Part of a small language model's weights.
Size: 12 layers, 3 heads of 32, MLP 256 SwiGLU, vocabulary 1215, 1.58M parameters.
Architecture: rotary positions, no biases in attention or MLP, untied embeddings.
Training: a variant of Muon for these matrices, 115M tokens.
Each number is 500 + 25 x the weight over the matrix's rms, rounded and kept within 0 to 999. Layers, rows and columns count from 0. Numbers have three digits each.

# o: layer 6 attention output (transposed), 96x96, rms 0.365, rows 74-95, columns 0-95
# v: layer 6 attention value, 96x96, rms 0.266, rows 75-95, columns 0-95
# gate: layer 6 MLP gate, 256x96, rms 0.317, rows 0-31, columns 0-95
# up: layer 6 MLP up, 256x96, rms 0.331, rows 0-31, columns 0-95
# down: layer 6 MLP down (transposed), 256x96, rms 0.187, rows 0-30, columns 0-95
o74:447534501494501498472540521492536525459464505487474489493510487520488523500503491488506527517521535516498510527441493492508479529477515514508485487483484465503474513498477440463512522497489489493506529456494487471482483528496470523472454515520492500484479517549486515523497501503499512483
v75:498488462484480513548527490510515480489494459515537474513508497470520502487506506515497496468503513499486511484468496497533508519513495503492491483500517477443475520509491520525489479482519480445472494489467487551488515493522529513548503516452553472444483539505494527504490529501459477482
o75:502493501521501457493482517471523503513492500506475531512512492480509494507521499498527516538487488499503500493501500530501476495481543505493477533485473501548525468524481500523496516534510501530519485494525480475521524515495471458468511476526472478525493481501496522478490486519540476518
v76:488525493467486462522504473512484522525468516518493531497509485466482492477522478490472502516520496522521494470520496523481451485516508537478510495484513505461490520485513544536468531487525483472534486518536501478486481523501486500501510523525543479474485519487469454469498490504510501513
o76:468483546539511497488505497461508507496528491498520473493504498516485496507472493490513495478514491502483505506494490492495510508481513493502499525500474514501497471521502491462488532481486482507516467472504511539455511463474517487512515487471479474518512497514508508491511488502467535503
v77:498464481506493512494464542484490512492492477523475484497466486514501501482491527463507540472486507521497536522525485452535501520501496506523513503499481490530498491517519480540478497522524514514489485517466495511544520499507518505456475474489522498472454521508494477502548549499515503480
o77:527502482481485464494487480515513463477457526548519487502488503481487494516459483523508487479504491457511465525473479503518503464535520513515527501470519506486530532476475508490519464508493503491508513514516516496498503466483489508548519508487466530515495500489525528471500469494501453477
v78:501496476507507508529513503533494437479519488498523487497502493519536465519484500485488484471486514508489504469500444491476533486502472450520516484477471490500482523530492502485442521494510491525507476468498486507477485486496472470487499478531511492508508511494541509507495474523518503493
o78:522510516470488475516504524502478549494477496442499486490486482512512528488486480483477518522491512486514513493476492501514477493508505509501513505507499536508532462486468470497532483481488478498524505493495481486508502503477501480483484514482493524497487499462512497480480513499487523511
v79:488480506510520516477525552528470483489496509465527490490542498495437501497515493542529525464512534501469497521534502497500504482476467485514523478512469497502482491485496497523498467493500519496566482500489492536563491486504490473524436512515526491464478505484474489494503482492555523492
o79:502489506487484487511457482465514483478469468507498465537485491507520494496467516464528520502476507479497506489473494480507490496485530488509482551539538505539512526469512487466500507498528507530497514532495478502456548515497522522487543486487519535490502492494517465525507527496510469506
v80:531535532505528503454494481497504524512478522489496545486511514483529518471486462532521510468494511522458470511482528482506487494508538530520489541492510494525498551492486515537499530489499512498522558486537474534509475499479456470500492496550540479561505526505500483500512470505521503492
o80:472504490529498488513503501486536473475486491498532473500476530504487485520502526511516470513490526482489468512502489486509516455488500482515508485496526499459491473459547475488471517494487479480496481479469539449498495518520523497502494489489496477477508502508496488503498513475493504511
v81:498502450491496518501496506497509518490521569505462518506530510517474499505479489495502493482471554494494527442495475457517461479523481500524546493516531465503535511506511514510531501508494535524571476482482453495508542481473510481497481502487513498518513509484471506545515497524493492486
o81:513504521461469504490504488492506448489515475439528484518486417458487490468469494510456472545523487485541508516526490530509530486515536491499504528508508522507514467464509548501487492474533510536485474493481507498510505506527511497510454501494471522502501480521454505519494529499470498473
v82:468514539476497502514484467472478522476505456545494517495503496518525509488517500503496492474488509497507502513485485478458515489518508493508488542497463495441522491491508512497513519483476490495493503511496486510518459532515503493483488498507492474485497545484495504481510508505512562477
o82:487482482531482492512506501559494507505465522490506495507473498532496499523502489483518493506509460490486487466476491508509490506466520501515480471544473506516503487450496530525509504497502493470504492499492488476530526507505488484522497505465520506505496478535523493499437494468499470495
v83:480515509458487493495479457507522489464508501507511470509507491506520484535485501495529487466525496485486488485503497496520484505452496508506490482524505509498471505484519455442507536558520478509520504505492470520506532479501503511508510468526515495513506526510502498507521504502492487520
o83:465501486510502481484481460491480486518488510509514520465454531502501483483476498510507505540488524508495520512506505528489501492523545503535539508519508517503517534468471507550499453502490516505485488471500483509517474531498492479488497524503497497499482511501506478532489502484512515470
v84:487481467534504495491471501481493491461501556509487477460555479495487518515511533477490554479471490500499477461495502530513507498561517484500534496486489489482531481485499450478529521474513483496536543491486472489484529480527503491487476470528510505506485502504474495503533486439544498545
o84:493555502498505525515524475510474507494531504476509516508472518525486513525445479519502485510545511500520501490482523495500498481470516527549480510522524491506507509511523540512517470493492524536497486515506530496478501510489519486454524492497487541489538519481532510503495531549463507502
v85:485503502502493490515476439489534475491524541509521496481532519494495477461510501513499525467531497494485525503500488507490492513530500493537509555523524535462494514540510494445493491498530520509464488480477481525516448508471483513556492524496482514519455479508541506454549516494510455499
o85:486507478503483516473487539473480518519500493526489531496473499496517507537517496496497501518462504509516471486485528507500501493507472512498504468531466503527539496481506492515508504492442475491515517531523515480455519482493509479442540502511523512517524516469487496524493484512488518491
v86:489481521528482513553508524481509499463449515454491497536515533515509505471482511516529527528508495509501486520502477504466510479502516468494477508496510480518526508471460484519495513513473519517530505530482508463476516521500491548514518558496479517527477526521477457491499494511456508497
o86:508553494497496486473481504471474483512505521499480493465505497485498470505488476499470477483471531504489532484503519478483439490494458530522507485479471528490484495489539534483513522452531502497447515514485510510534489506519509485489478470495506498505531470525513523469517500519523514512
v87:454523472473480533517519472505503510527515457448530530523511528540486516528531499500529474508531503496505469511485484496508449507476484493492485495538527495517478475460495483520524521508490522493475558503532470505499488451491522492467474545505506548521504569512514488506481529494521499482
o87:466466490510529465492461527490504496505515541560459481501528475512473486493477485495467494456503501516515531492505490524446491513490505462499513506513513497521468480543497487511480464516528516502515478491481494504476507555512500499484512490491508455505493466476474464545508477478482522519
v88:531495502494495535487501528545467459505504484518468498535525503487529528473481504514489513556429484525463515508521524499507531480511496515489471537541491484506510492485490504525479480512512535466533503512452507478518470491470484529521476483504515489538541494511470498514511443514537511506
o88:533514492485500506509527519480514522481484520504528538500480532500492492491486504518527476493523540499468470512461518543545502503511516488503517527471518502518474484488527469435480527492478492511465491476507515511497515490520509476477473484518528510510450493479456486490472509508524481512
v89:468484462492525483495489492495506512486522528533506494496456474467504480550509513486519507428485470511495533512468541515520494493474493503535482516482518505461510510497455523529497501468520484535470473530518493511511495499487463533466454469480487532482475494503487464522474501521529469478
o89:516496511498525491489495533521532469503481500482470515517493538485489536499456516478514530530506471521530443503479460494504523515501541503504522481525520476521476519501512525475513523511493489527548527494483529484480527527510476480491516483490487492508496494493504506522496509480514536490
v90:553487501483468488525506495478521495506458487532535474483474521505497478506496499532527454449484489499506533486495496540522490506500514503516472502555510508553551504502515500528508494526497542468532491562459469491492523516521518506466499500471492488513486482476496459526497518497531509478
o90:479529489532508542495500532528466506446499510447449485507503463496520492504469506488470493509529487480484489511514511459483508510468498469468492497525440491507487498474483479471458497509514482508528510465515487527519493495520523466511491481558455528491506519507484503522520493503515535521
v91:517543528519481499475495528494527476515487508474457528516494511517500507528548514553457489531506515506517463500481504514451531491502524525492477466515472498454503478509474515528469517527558547530473496529493520433467515494462488520474518531483484492488493490473482483518515523513494506494
o91:505457490469478482493485479500485485537497497478543513478505510458529492484469486484493479455511464510495512457460510535544491504495487500500479532483515528501510518528481506441512520480493482464504505472494493495517477543502503487502555523525502460527509525540514499491460484458484523493
v92:495497529481515520481476538506522510481539473488487506487502478496441517519515517478524437507513497524474515493498474505462466488521470491509548511502503467512503507513523451485503545442526498464502482567462508523538496514512474526514451487498487524466517511461458514510522496501493493546
o92:523533465513470501508487503509520462511485481494525471480501488503542484466484494473504498487512485512515496522495485500513508505520504486536482495493508543512488492525460545488503493497442516528504499456490495491456548507474461489476508493509503488509507470527513483498496494506496513483
v93:475515504559502513493525468502480505466471438531529508445459501503498462501466476519495514492534509535519507485525531481501497513475471485520545477522488478478502545508532468523504522516491471483495529482552450533500511515503469487496519508504493508509491505522498518454528512489486476475
o93:485486485507497513513458544494495502511496493522476447520504502522491512510560503512518470515505495477491503520494439482480488527516509481464469497502501502509540461481490525487508457493477503464477506495476536514542480471508527494496464525483473523523513487473536483486514505491521522544
v94:493543480512532544537483483475496509500498493550475506500504471528492546497494484521520515502460485525475461569526501479488450505475472494526496493534470475517502536476520482539510528442530492529498497494507480484486465489499595476505516522531506467528509482488442508532534481500517501517
o94:470480489543439501492495488501476493495481526500492487537538527502513453506465486519503466472492526452533479470505508530476513506519526495485487518477554505492490492476519504518517475520522503480525514500529482492493488509537474515471463482506525545517494554468533512460468489501486470485
v95:482486502533521525487509491479541513489477491484510487509512467460503526505476465499532503491464498478456503507521468514527455468495515527461535511472510491471515513512519465440485473479469507512523463482467477522526477467531507546514477501525492535497497463528502497497528524487489478505
o95:535506526509509495508485533487479482466495517526500520492489503508494482493527517551524537494507533495497520516488500500501506464539490503499479501493523499492511494449493537536512523491526520495497530489502517504482495524497486486481458475490495516497503508489501492516506495519502542475
gate0:536482508460466488528511513503472455547467521547516524537577465481474519535493546470519505490486498529477475445493470520543518505530545485506541548504492525542464518501549462479467529501512545485480527483469516479506501485507465502463554476484537479506503515510469473545514513482508482522
up0:551561489459501537502483534503507494545441444500463526465531556463489524488518491511533497513540496479521444492455511501507452485476474521524518501495498455490523515526460486502478465534469493535502500533470485484483521523451528545509475504468493558503466483534564476482515523505511508459
down0:491485515550492449518435492534503489501501516508509558465492454478439484561530533495473468467480505495537484541522496507502532515492515501506469505496484493499461490473495495512516499471462497511561499490540469451516506516522557497460564469527532461507517455503508525448520499522461513510
gate1:483537460485520501538539491503553501502497517485505503463571528497473537509502504513473431527518503500509486510484560511481471533493470513514542480540554499522519512469509527500470539464528530464526498521514484438502515527522481484455576502491453521444485452547482511528518474472514482539
up1:529525501513463494505546482547477504467512488539465460455521545472530516504539518463451479532498479516476488505532495489482545492500495474477505480497497488471480498454499480545525479518442529538493480508559495454496490514491525478499466467522464528476468511475501500513507514485485548520
down1:514528477453491493495496474492460482496532481559471487530458493514527525515539529508533464486553531522457489514485438505486523476495475506528514516416463541496488516526496545494483488532494460536476504537458485510548511540444470481497524498520488514511498535516456483552484455487502514512
gate2:448491495536472496482528498500471506522497494497464497535531510469524509471490500545493509481504509504505509480532525537480436463493485515486501497463521490506471449480507516495503502475499466507525531509467498526461487468465504489462530496519576507440511484494522519488488493493544484484
up2:501489505487503489529396504551471518490493505476520487466488493528505499521485540464469501499487450488508482490456476539521519529490498500505490527562484469491499496526487501490494501495479522490482464555539474503513516506530509519486529491524510470497518503484488512460478486485488512502
down2:463541493452484451497505519497533490501501504473530547435516508452497528521484468500495492484519508503499519488509539455491536490512500531510514476480500480464552514485498546472514542486548499497520505479523498531529459484515508503433512508514506531505483496507470494508516498508462492458
gate3:507484516459528510518479527493439497482493509531481507521508499481477538505498491516457498422503534494488492512535522493515488528507464480513554501512526534520449481513519478517565510518511558469486536486523552451544471488539494484446443525477530475504538483500460553494444478484491521548
up3:480505531552511486550507501561496517460478533504508488485531462501460479538513501526466517485492483465512535546476500531494518447482479480509554525516475480481470515439513468504429536475530500470479503456472484488513511490449499497523486526512458485474459515496467506456526528518499490474
down3:493566527456463491494475484507497512496525512499526457495481520494492460484516526485534497558495515522565509491551481478491497501473454518526487508452474446474474541488473530478459460485505465490513486496490490493470471514488487548495507536502467539518486468525538497550503473501548491566
gate4:500502502517520495475503480542512473491526503507475478515472516473515483503471519499483497499522511496500489510494533473522497467518486534520519502548505515495504492477503486499528551455487482530519500471519505492512521515500502489500503480511535486496474522508488521507491502471480476460
up4:505500528482520508508510521501509485485529512448510491534525493485503494487472459492493534476524492496544508512507511512498501499487470495483515521498484504496523470502501478522510495502484492477521463501538501503501509496533518523482501456518459540528511510505494512502515517508504531530
down4:531480489510505470518491498525500501534543524529510514529435502506510500495509486511535515529471512492470494483478509476501514504496534509487480497512517495536503498501520491536452491472524488482522472478533469507513545475509503510504484499500503447461474516530509496503499527520467465492
gate5:497471469519524511514507483503520538553485490489550515521486525483520490459464511535460490483492453507452469483475508451518507512516519538463498509471527484487528481503501506467516489490435474468479471487472535532494465500517501494500535519401460516452473475510534498526485559489522512467
up5:476508473491454467531523475514501456542473498535492474511502519508479468517499510469489535524481550521518533495504544493537528469480531493485501501488519561504475519508446523526477487538524463483554474501470508467489484514519542541505504531567496521488516440538467495478468532437491513480
down5:518495492507532502522514518511472505496506491521494466496499489473477492489466505505499545475474467465535502559515525495543502486497528466518418524467494522575516498516474452502539538513510547514487487505510505439525529450522521517526461524520520469461448494529481520481499517500510548507
gate6:495503497522501502538497487510517517488542459490523510492503527496522485516525540466498484493487491505472494523464545500491489494517505495470525446482515538486493520519543487463492536471526492521509515513506466499512492520497496513520503515501462489482513499486469464502519543472477491534
up6:512557505511480476474528547522524452491473515514490465508529473530528507524488479514470551517524495515505489461566477479530468495520500489481493499489463461494507506474474477521501494513531501491496483524526501484501493481507504527493482477512500482461517495456496530494532483483523512513
down6:543519523478511497496475538517485515513495501497526512511502471502492491507456504512475504481529497487520543487522506458543486500491476478521510538539521509503510493534475534512490470504448499480500453478499475451477441478479500499491537482468488518541512492493493501497502496501496480482
gate7:495542469452501553452513498501467471497491542537478498516491473537477508475450521538517523473484462500489460514551503494495467518428499485489523550499527582548493471480553529492505544501510474468497495481498515501454513506522417466527540496508514491478484467484515515516496483484491494554
up7:452500457498497493543507521506541530521493550465513495471488549527490543458535547548506477526459532510526485498505475455569502535482524498481486515505540469505482520506495512515475495536516489501486518504481480541507487430489520552474513497513504510497505522470517465517500466447477498496
down7:468521451495484508463521493454489504483476510469469517513502490506511484496506535495506543478468514497576508525517474482491477506475521510480479536474561484512441481470484544514482461515457459536437516523458515543508515495484503531529522490484522563498532491502494514551494507531479472530
gate8:517517543479503493506487512498480489509476518508484494517537506548533510470523520488436499456538509529561506489505482523521546513491458437528543539473498488462494501481535509502478488536472450526469528495568511443472535507550473446501522444507423531492524499512505478502497497487478564531
up8:500476489508447493463477496487523548534471513501535530481487551525523497537553503478480499473536490511512498525498490474469451511529534478535491506508556498483483493509528555452444529490540549569527517449488491528512451481523507497432590527429531550497551466487489503533521502570448451455
down8:490483492514493536521467538497523494478462489484475460491451426547509473524464497505497512566491500497452525517524533499482448550510524482500504530541538541536514509553481411525529527509437520520537475540501436530495481485483555514560523496452509461498505458458536569476503544518527504498
gate9:519510496483504482492508457540482524537471526462473491481507472580518514523496544537424479480476488476434484498492529533477496512495482514511516487529557544549466490532518514502470545486509541504516507514479515532521504549516510524451498543471515502538519504492468490472480451483477520509
up9:496509482516522534548507466524534476491488490512482557488489539478535488453494530515489539509470508511527516521455489530514529521460482482533492489519481467520513495500476493510464488488526525508461519516522439504504496500514502538494509532551531487489503492479511461529470490496486524480
down9:467533496505521523530489473466474563468534520490501487463511510468496528501496496507501524521510481486470486474493511518518488542505523446507472505502487500490515484530543535505475527525507501498472507485542495537528529502491542446545561489508532490472493499464477466513483503505517459551
gate10:485475522499534494491486506497452513516511495485515495463509492516507538489488512486480494473524515532491527507503478479488477521495477518499474508460503504511486479517521494492528505481476494500508508524516492512523527495510520477467473498507483474496495489560512470524504499507540479499
up10:494483487473505532509475507498469509481519498478546475489515528498484494529449482486507484480498550503524529524521494528473518511504551499523493498448505520496498530518524490498519475503515525482507523499471505492488555470530508486513547544481487461500487515557528523512496540499510470463
down10:527468506546503467462491510471497505491492508529519488460493505520468536506516520482478476450487505473451494475517481461480497519468459551473501479493488511525499478533518502488533506512480483468522474515510514508518529524498494499510495492509497503491501482514529511492525474536501498521
gate11:493500529533490512505502484513473512534464502484513524490492500488456502506503517543492502453519492509525499509477491496485504476450468497511525497523526483511477541458536503486514517522520488522529519463496489505514493496521460517513457503473525454515484538507513453521463493523493467513
up11:502459499462491542507466497515511493484552493523510478536537507481514496486507492489494522517546478541469523505527536468500471514526507489500440510514534493499489486547469503529457538516491471507500472542544507498471506482506527499471484503514527538485473460499530509523536479493489477495
down11:537456540472478451524479482482512508451517506465478529522524517522534528483536458496451479495485483516505500471479528454520505488496516450496493499530498527498499514508489538535492493479530532480517508528552476484478473459506559499470496483498471479477485470484475486516496497479498547511
gate12:509531538507497494499493509496477461526511513475544495497514496555490502487436485477506528469471515489499492505518510520469512494501486532482464508485481481497481511515465448473516506553495467507485508546515492507507470497509530510517472498504527531483514498547501492543521465470505462465
up12:511519533497466494537500485514509460525506518499530482485507494495489515525455484440467485521505521534523486500562507511522527495525482499495475534524478527468517511525480454507513472519496501513461473501488508459503472526515477496471471497481489464530502511497485504505497549458472465476
down12:504520491517492493513509505527505475519514491536508495487477507527502497498489490462504500497496502498500527431534474463476515481530517498497466503510472525475519469499509487454490518502490489475490453485532543482487432487472505509504532532528478455528493551481471484519484536463487449500
gate13:468484538504472530483522480474473496477519498466523529486491544527516488478478488547514496459523485452550488519506507498489466535479439522473487523577520490504496519510479528450517529512510415518486494457543519490459497550534499519436525440514490517505489529477424515511482526504495469542
up13:563546471505507500509485526518488508490539507528455510470492531499482455527481489494460517496528486529494522490469498452482501453471500494518515479400484474517520470476494481467447468501564474536474449478468530478453485500470503468427504473525436487477484530531492455520478492504413496493
down13:467477483515548490472501482491506489513496468571517494453469505528439466489523492544484491457491501475548537469529497519492477479515519504524456489475487523505497554509464493493555531457539493474529510490515559521476584496496506474524504567546459434502461476514479513479514502482487586522
gate14:531511505509489465493464477478528493510485451512541482515504531499460543508451535489487493499525507513504490496529476500468506519499501515517514516498556522525490492451549497531474509547508499483502494525480485479449483480534492504515486471516482467520520477481485509491534508504508517481
up14:520440494530454483512512498486490494517478446498484432544466516514492485526526525512511516512482495540484500485559545507491514513498493512513498509501516496517510501407490466510528502525461452488487495502494515536494516504491523506538498466487483494506532532510473533529503456518477493489
down14:473508487539492492490560489509496531512559478516524500470479502481523540501510509498503566498507541470448526502514524476516515460461508500473480511496541481477504494492524455461507478508553498546497462545493476505450504492506500516524491512494481478513458524506496519464501509484490510500
gate15:510530475496529523513484452462496495507406479526480514498502512484455502483503484495531498517480512482481490501531490525560471491449507530457477506453474462507439509533502514493507497536509495545528449541493466525439486522505510517501494485532501497519525520460446470477500495510524491476
up15:483433483508481477509442482507510496520522524483457535483498533537493491511522507473516553504504514491470548518516523478520479464517474489474524505479519504522472526457486523468473499528511547492480525530500534521529513511487502475520514434513512501491516499542479496483481470537494498461
down15:490521516494540503500526520520452492517460543495474503453485462491473513523513493492496503524461514494527434506532491505515526505475516502527471514511475475461482508575498510481493516496537490515473489487527527517525481465509500551491544503482482481469526525477523530469505473506532489469
gate16:518522489496525487503502488540455479511507486479469505568579525484507503490480501516443516503525519489481486481512503537497474566497486483477483531500447555523469452513531507503492519476504512484469514521516528579523505497472457493466533536465502464483481494515499507496506496521485525474
up16:490491518524518521503497466495497519485523492461474526531510498502475502562469527521475452516497500461482490468523470545491500468527509477468458495501496464484484490529491498537483472539496509536452484499514524504554510498487496516501489497472515481547478496506440500493499507477540510492
down16:497478495523535470473481491500510480513509513499451529541459473510522495518588502514475492484501576477492504525498497528484537463462462464510503468536459490495492485502503460515512515475487489502486469465461516519507503462535510478534530492486548489525511533514504486530479514508440488513
gate17:505510493504512490510518489489492503500491486544494496514489493524510524491481511489486470491523492509514488502495495479522479545523474518502515481494522481495514518511448466476525496480490512499506521509508495488483522491519461519476470513477465485482484509499499471487534493500523479487
up17:470466481528474518519505517463503545490517524506508487500499493517492526496510491492491505482523481537487494496463509541509556488449493526518475492498505517505503513513549491473471511480517484508502509464498501522494500491487497502525465510459504524491541510524500485512514480527489494520
down17:490556526467508494519517492473471496538516516452505516512493497496501448493491505540510515512468499484494516487496484517494506491520493483526511466495444516452477512484521508505485492572531513491506467485507486504512516518472495478498491531494496465524489474504473500459469503515497529480
gate18:483466544498506524527548500493479499518489457484479544482495428500494515485481467552518458450514556469433491533424470465473510542518505531501455483539489453507481514468491519497455527491476495469519506503457529541468494505524499531465514489451513500540513530515513445504511482482487466488
up18:501537494527568506504480495478502553508472542481521483493496485499501491487567532477516511528556495503520536477504484500523467506472508478519519491479510490484528485559524557498477484487465508516468510476488514497441530508505496446504487493591481531523527479480424489502511469527465505483
down18:514528457504520516517488543489503518478512505473493480551489517500465523485475454549449504548521455535497497486488508467507479463517488446494532528506526518525496482514519475494517566485511502516465517474493456526507453503483491485490463517497502504512504466440523465463500527469525509519
gate19:515506522534496502516507485509525503487501501469510526521535473526494554506486526518488530487544502503486512462509496501488481514493501467471489509540478532513475502502507512465518508524479476498500492492515484471481494450513507505497482507471516501508509497517487496533499493477487477499
up19:477533471527486536505492482515470525491515467509439466533532506500518530508530512476509534514528501489516495503485465511502508491477500541486448500519514491461491495474523484471473476501518520507536474494536526531565542434508504479526455493508504530547513503506534502521477479509508532460
down19:489478495495529504516486500495494512537498502536474458502530485444508484544517475492486495504484467507493517521486522507499499464498501500515471501494486521514519496576532491546531486482504537483478457478525506510513535463472529514521493486475519500537505476477534505461517524485508480507
gate20:508482482519536492515507494493498509520449462483515477440539509525542478476510476474490545457487487521516489455500503510497483475527498472510487487461480505490472510536509497485505504495513487508468496523469549559469487510539503518476503506471540520503441493497500513499489482516492492505
up20:478522502517480503517515495540513542520486506506501538483501494463502503493497412477496517493516492484547506539480505488489452523493491480537487500489463473472475489408510467528521493505517459507458511494490515551505518490511529506508478500519505513520505447505511503480532488509449533484
down20:473468446552559501548437499467533472461531529460482501469505504512486540501444479515500497479494512476519474470528496492477470509512461497515481482507526490519521537486495524492522489528464487496503499481488548462493472493484507499479488486485491533519502463493507497491486467524483448481
gate21:517459513533506483512507479500436470482511462519461475502528585481422531517505526487523546526512508490526506508490484506514496476476529504496511508513513500523505493458474508529522474486514508515444481534528520489469545484524507527494474469522499468513492511520531464435515484505579515482
up21:485536465543480486483505472496515484521527500531484502529535490517519486509499504514485488557488523471483481463489471511535464524539489489523526507488508506525491532492531513509463465557533509514515484488498503492509497555477543506493464543502521504507485486502497489503464524503480529527
down21:496549486484556493487482508544525546482497482462531523478459507467485530464470503510538537516524485489500527522497485528471516541504486493480496491516533545494541533494473508506499531488497502492464486513553482490505478499512523478515503518503479506493501472481479490475497536428522471489
gate22:506482451502502519469490507527501528517532522543543497524550546495514509481524514486485506485481493504487491474495492487478544493514471518479516522506490524517491526494504500497562509522511467471508512523517552467452525539513493504512480509479451495478462503518536505475452483455533491502
up22:486463479499522460528505503544498545481527466552502509551458520522461508476528554477451447491506501499490538503496450494474496516507514539525490470489490482510506520538469494508520506499447502495505518522491525500493521521498469512509515521473469477475514526528504487503488448521540519542
down22:471452484499530527520540525520537511502470527590491472486508538526504478524606509488541484486520489510496507498491491497483474510477475486487516476473473475481528496555474452516484482486494503470493500497514475535502475504494503528519516506480545466501494505526499480475490506493516513489
gate23:523473493496476457491530475487486485524493528500487505505471492504484497487505472481520496502500511465510508509486505474472503484460514509519504507516474495488480465514507490485520512502493470495515521498529484490513497492490497492538508495473500550497497502493495492481492498495506511500
up23:511488487504509484513501478538500533511507498517526501464502520498519533489482507512487501529495473502520513497516474484536499565495491506508476530506501517499510510490529485510502508459460499465496491516505485536506459509473520474511461524508530511527503504493480500477489455512532502482
down23:491533493474522525515484470480495500502496497474508500498509466487514476507497501497502508502499479498539518496506508528526510496492489515549498497481486500515524520504500524507504486512515503516520512485478469486481531477508468503483524491523477486510502480508495492499495516498494529527
gate24:540468491516491487522520508521479465495534504492503519513551496541512502473502497466492501490462478534489505504492470484504504545478498498448490489509469509527479508512538523495517554526551507499479498504517496510481524489526496507504532509572513508478479457498492509531483474495498455472
up24:544486510537484492505521482466540496516552517512479550500493521469500515488461485525474478480473490505513473496482511525508444473496476535488520541472522540485475462519577503462515487535503495502488484525506461506487467478533505504490523496521551521506453472498486490479489498453458460487
down24:547493481530510523459531518519492506471525521510500514553549497508522502490525503488537536536525498497467471506512487481502498523497495494492471534482495521510538524505522521521542508495540489497473445453498500508471444483481469519506509519502487478474560533535488523539507454472469512523
gate25:517491476442496480490461483544475496540523523570472538455486475533460536520516484504503527510511484472483477515497528440481484460510532510507456461437546515476453501468497487496536492473521499468511527492495504475493529486531539555481498510532508514469452509482531486524502473493498499507
up25:504453472502507530461475518484483482485489513536496485502524442491482536513520516516495521540532540488529525496472527538475492492507533473526505492507509514495502493488459478505477455493486502467567530502496499519476508494492506506480507467488481474508473513469507516479493500508478535522
down25:521524526517476499505479478514507472479506480479534484585486539494539485496486489507502457477482514516463517504504495516529508499481475523475487491516461476502491482475496511491505527519492463543473504504530507530545520518497484466524519504511512541544515503515489508483504538498515473485
gate26:488480503535496507495467526481572497480490492485492494516527516551504498545461493504503521503534492507527481509511491447506520509471516541494463482543481510469495523456520527482490512529500511534502495489475537452502496519474504525461499542552522542477510509526515524469509513510449511473
up26:487501469510483492509505526540490496475494529521522508523480503490498491501465541453525522529511499521464527486540463504516523483568501491520499534499519505531528478502493504511494531529505521524528501494502466507534515534489530520533482527524463515502495545477525478535487541507508544495
down26:458494466509484496504512514486487491486490467520541504517477513512548496494539511540532490540495513515498503497560543483507551505515517543509503480505498491520520478475472504525533495538546527499504551504516478489496519502506526526479479503484475502521469490480527495519508479548526509506
gate27:544466494503469455512492499509475446470571483521501497489481514532428464517436481487423526542520547516500529459558482463465499531507489493470546489480551498496484515466538499470511450525490512493487493564471527507481488485539481484531542495481506502490517547536510496448498493506506545533
up27:501518536577501478546454487537536503496472524483509450488459531484528470537499518485529545538467507514476506506435443495510477498505505545504526542490476527498479502499495522478451513514472500577535471479485529508493491491511515485500522503484482525532514523435483477465500509455467495480
down27:457510529488510536524476511471476553512460518523463499453492471442484481501493461475491475497473494489459493527509479521545505488528486583550556539504450470520487480485493498525483469509473516506542505514501474484501517512522493535522492517533548510459517537448532507489538491463500470455
gate28:527529502486467470459479458492514442519528508509509479531513534528495482497466496508501512507521465504492543504480506512517511499513482478492504503453492510525517455491524498466438525512499481502540464522513450505469488455505500513470500505507488488466520492469511500542507467497507472492
up28:499465501513528491516525515500492545483524469524500533467511496499517543504500493490490504473485514541531492517515483500533483485448485503502485510508508508488476504497434446469498489502529494539519522493463518501532496490483523470438495499468466460496495504464489505548475511482469507517
down28:489524486513520508515463490515511500470509474487542468549495502487492510481470508532511515500524472489504505509482458508528495493494494432479521522508468513517509489468502505518495479456518536539507524512509545507518494504524496449432484500517503531507538509477474499526483539482513503471
gate29:508527491509502535496507501511514503468492524516520529503504529525485494510505506512511526464520499501501517516535464522508477488503481498505508479495476474498515474469512473479465466520479475527493518498475521507492475473490518511507495509468458481476514524508492505499523471502509489529
up29:509513475519503487459527469488470520514472510501530533486478523513502469495494500484514513516512482500513517493498518527493465490469485496543505535498496491507501473510504474521495492513462503526522485476486546489493452531500489483489520493496488533499496513517500467546506484536516521468
down29:474472502531497503526512538529526475474499505520516522509517516519486518482509492496495497443523509478486499530512474489484507512529515528463503473483513501508512495482521477495492492495474500502478510505513518488514514507514523503519502511474512507489517528490486504514501493466512464516
gate30:544494496494434480507526512489484498477473485522521471532470546526469528514494471482525435493517460499481521456497512510471551527502498492510570478486500544541499507489483453467525456518505498547502535487481483472459503473503509481501465490503501486474549531511469484513496521492565458499
up30:476552476456477514501459551526515512501461560542508510487497518483480481495479489483446501511486508489555508498508504506525480498523525509518591484514464459467539478488518483501421576508510492489509521514488515495457467491512469536513498524492471489525492507491552541501505481528491495491
down30:426510459483496462464519473522576505468493511474504499431478493482475514485528555485503436503497532467536522513516454543471472519468538530490544505515542503510484525519482506511524508514520486490498509499486492443486497480558477527494528477483494509542513493489482494477513496540458544525
gate31:476509467514525528511516515479495500516474481493477518533507471491536488513540506567474525478518469555492498495505521516509500512515505487498484475536501497517508509466483534491486527542473509486499545512483482473487469509487505512476544499486515527528520522497511511514503483453475489468
up31:466475497494500537490492519517521500474503491531500457458491530492486493521510515446499529498465519468526446450487523492507482513524447525505517528481496478494458541534481447512465453481471488525510488468475480478495531476535521537507499488496499519506493511481500491521475501520488493516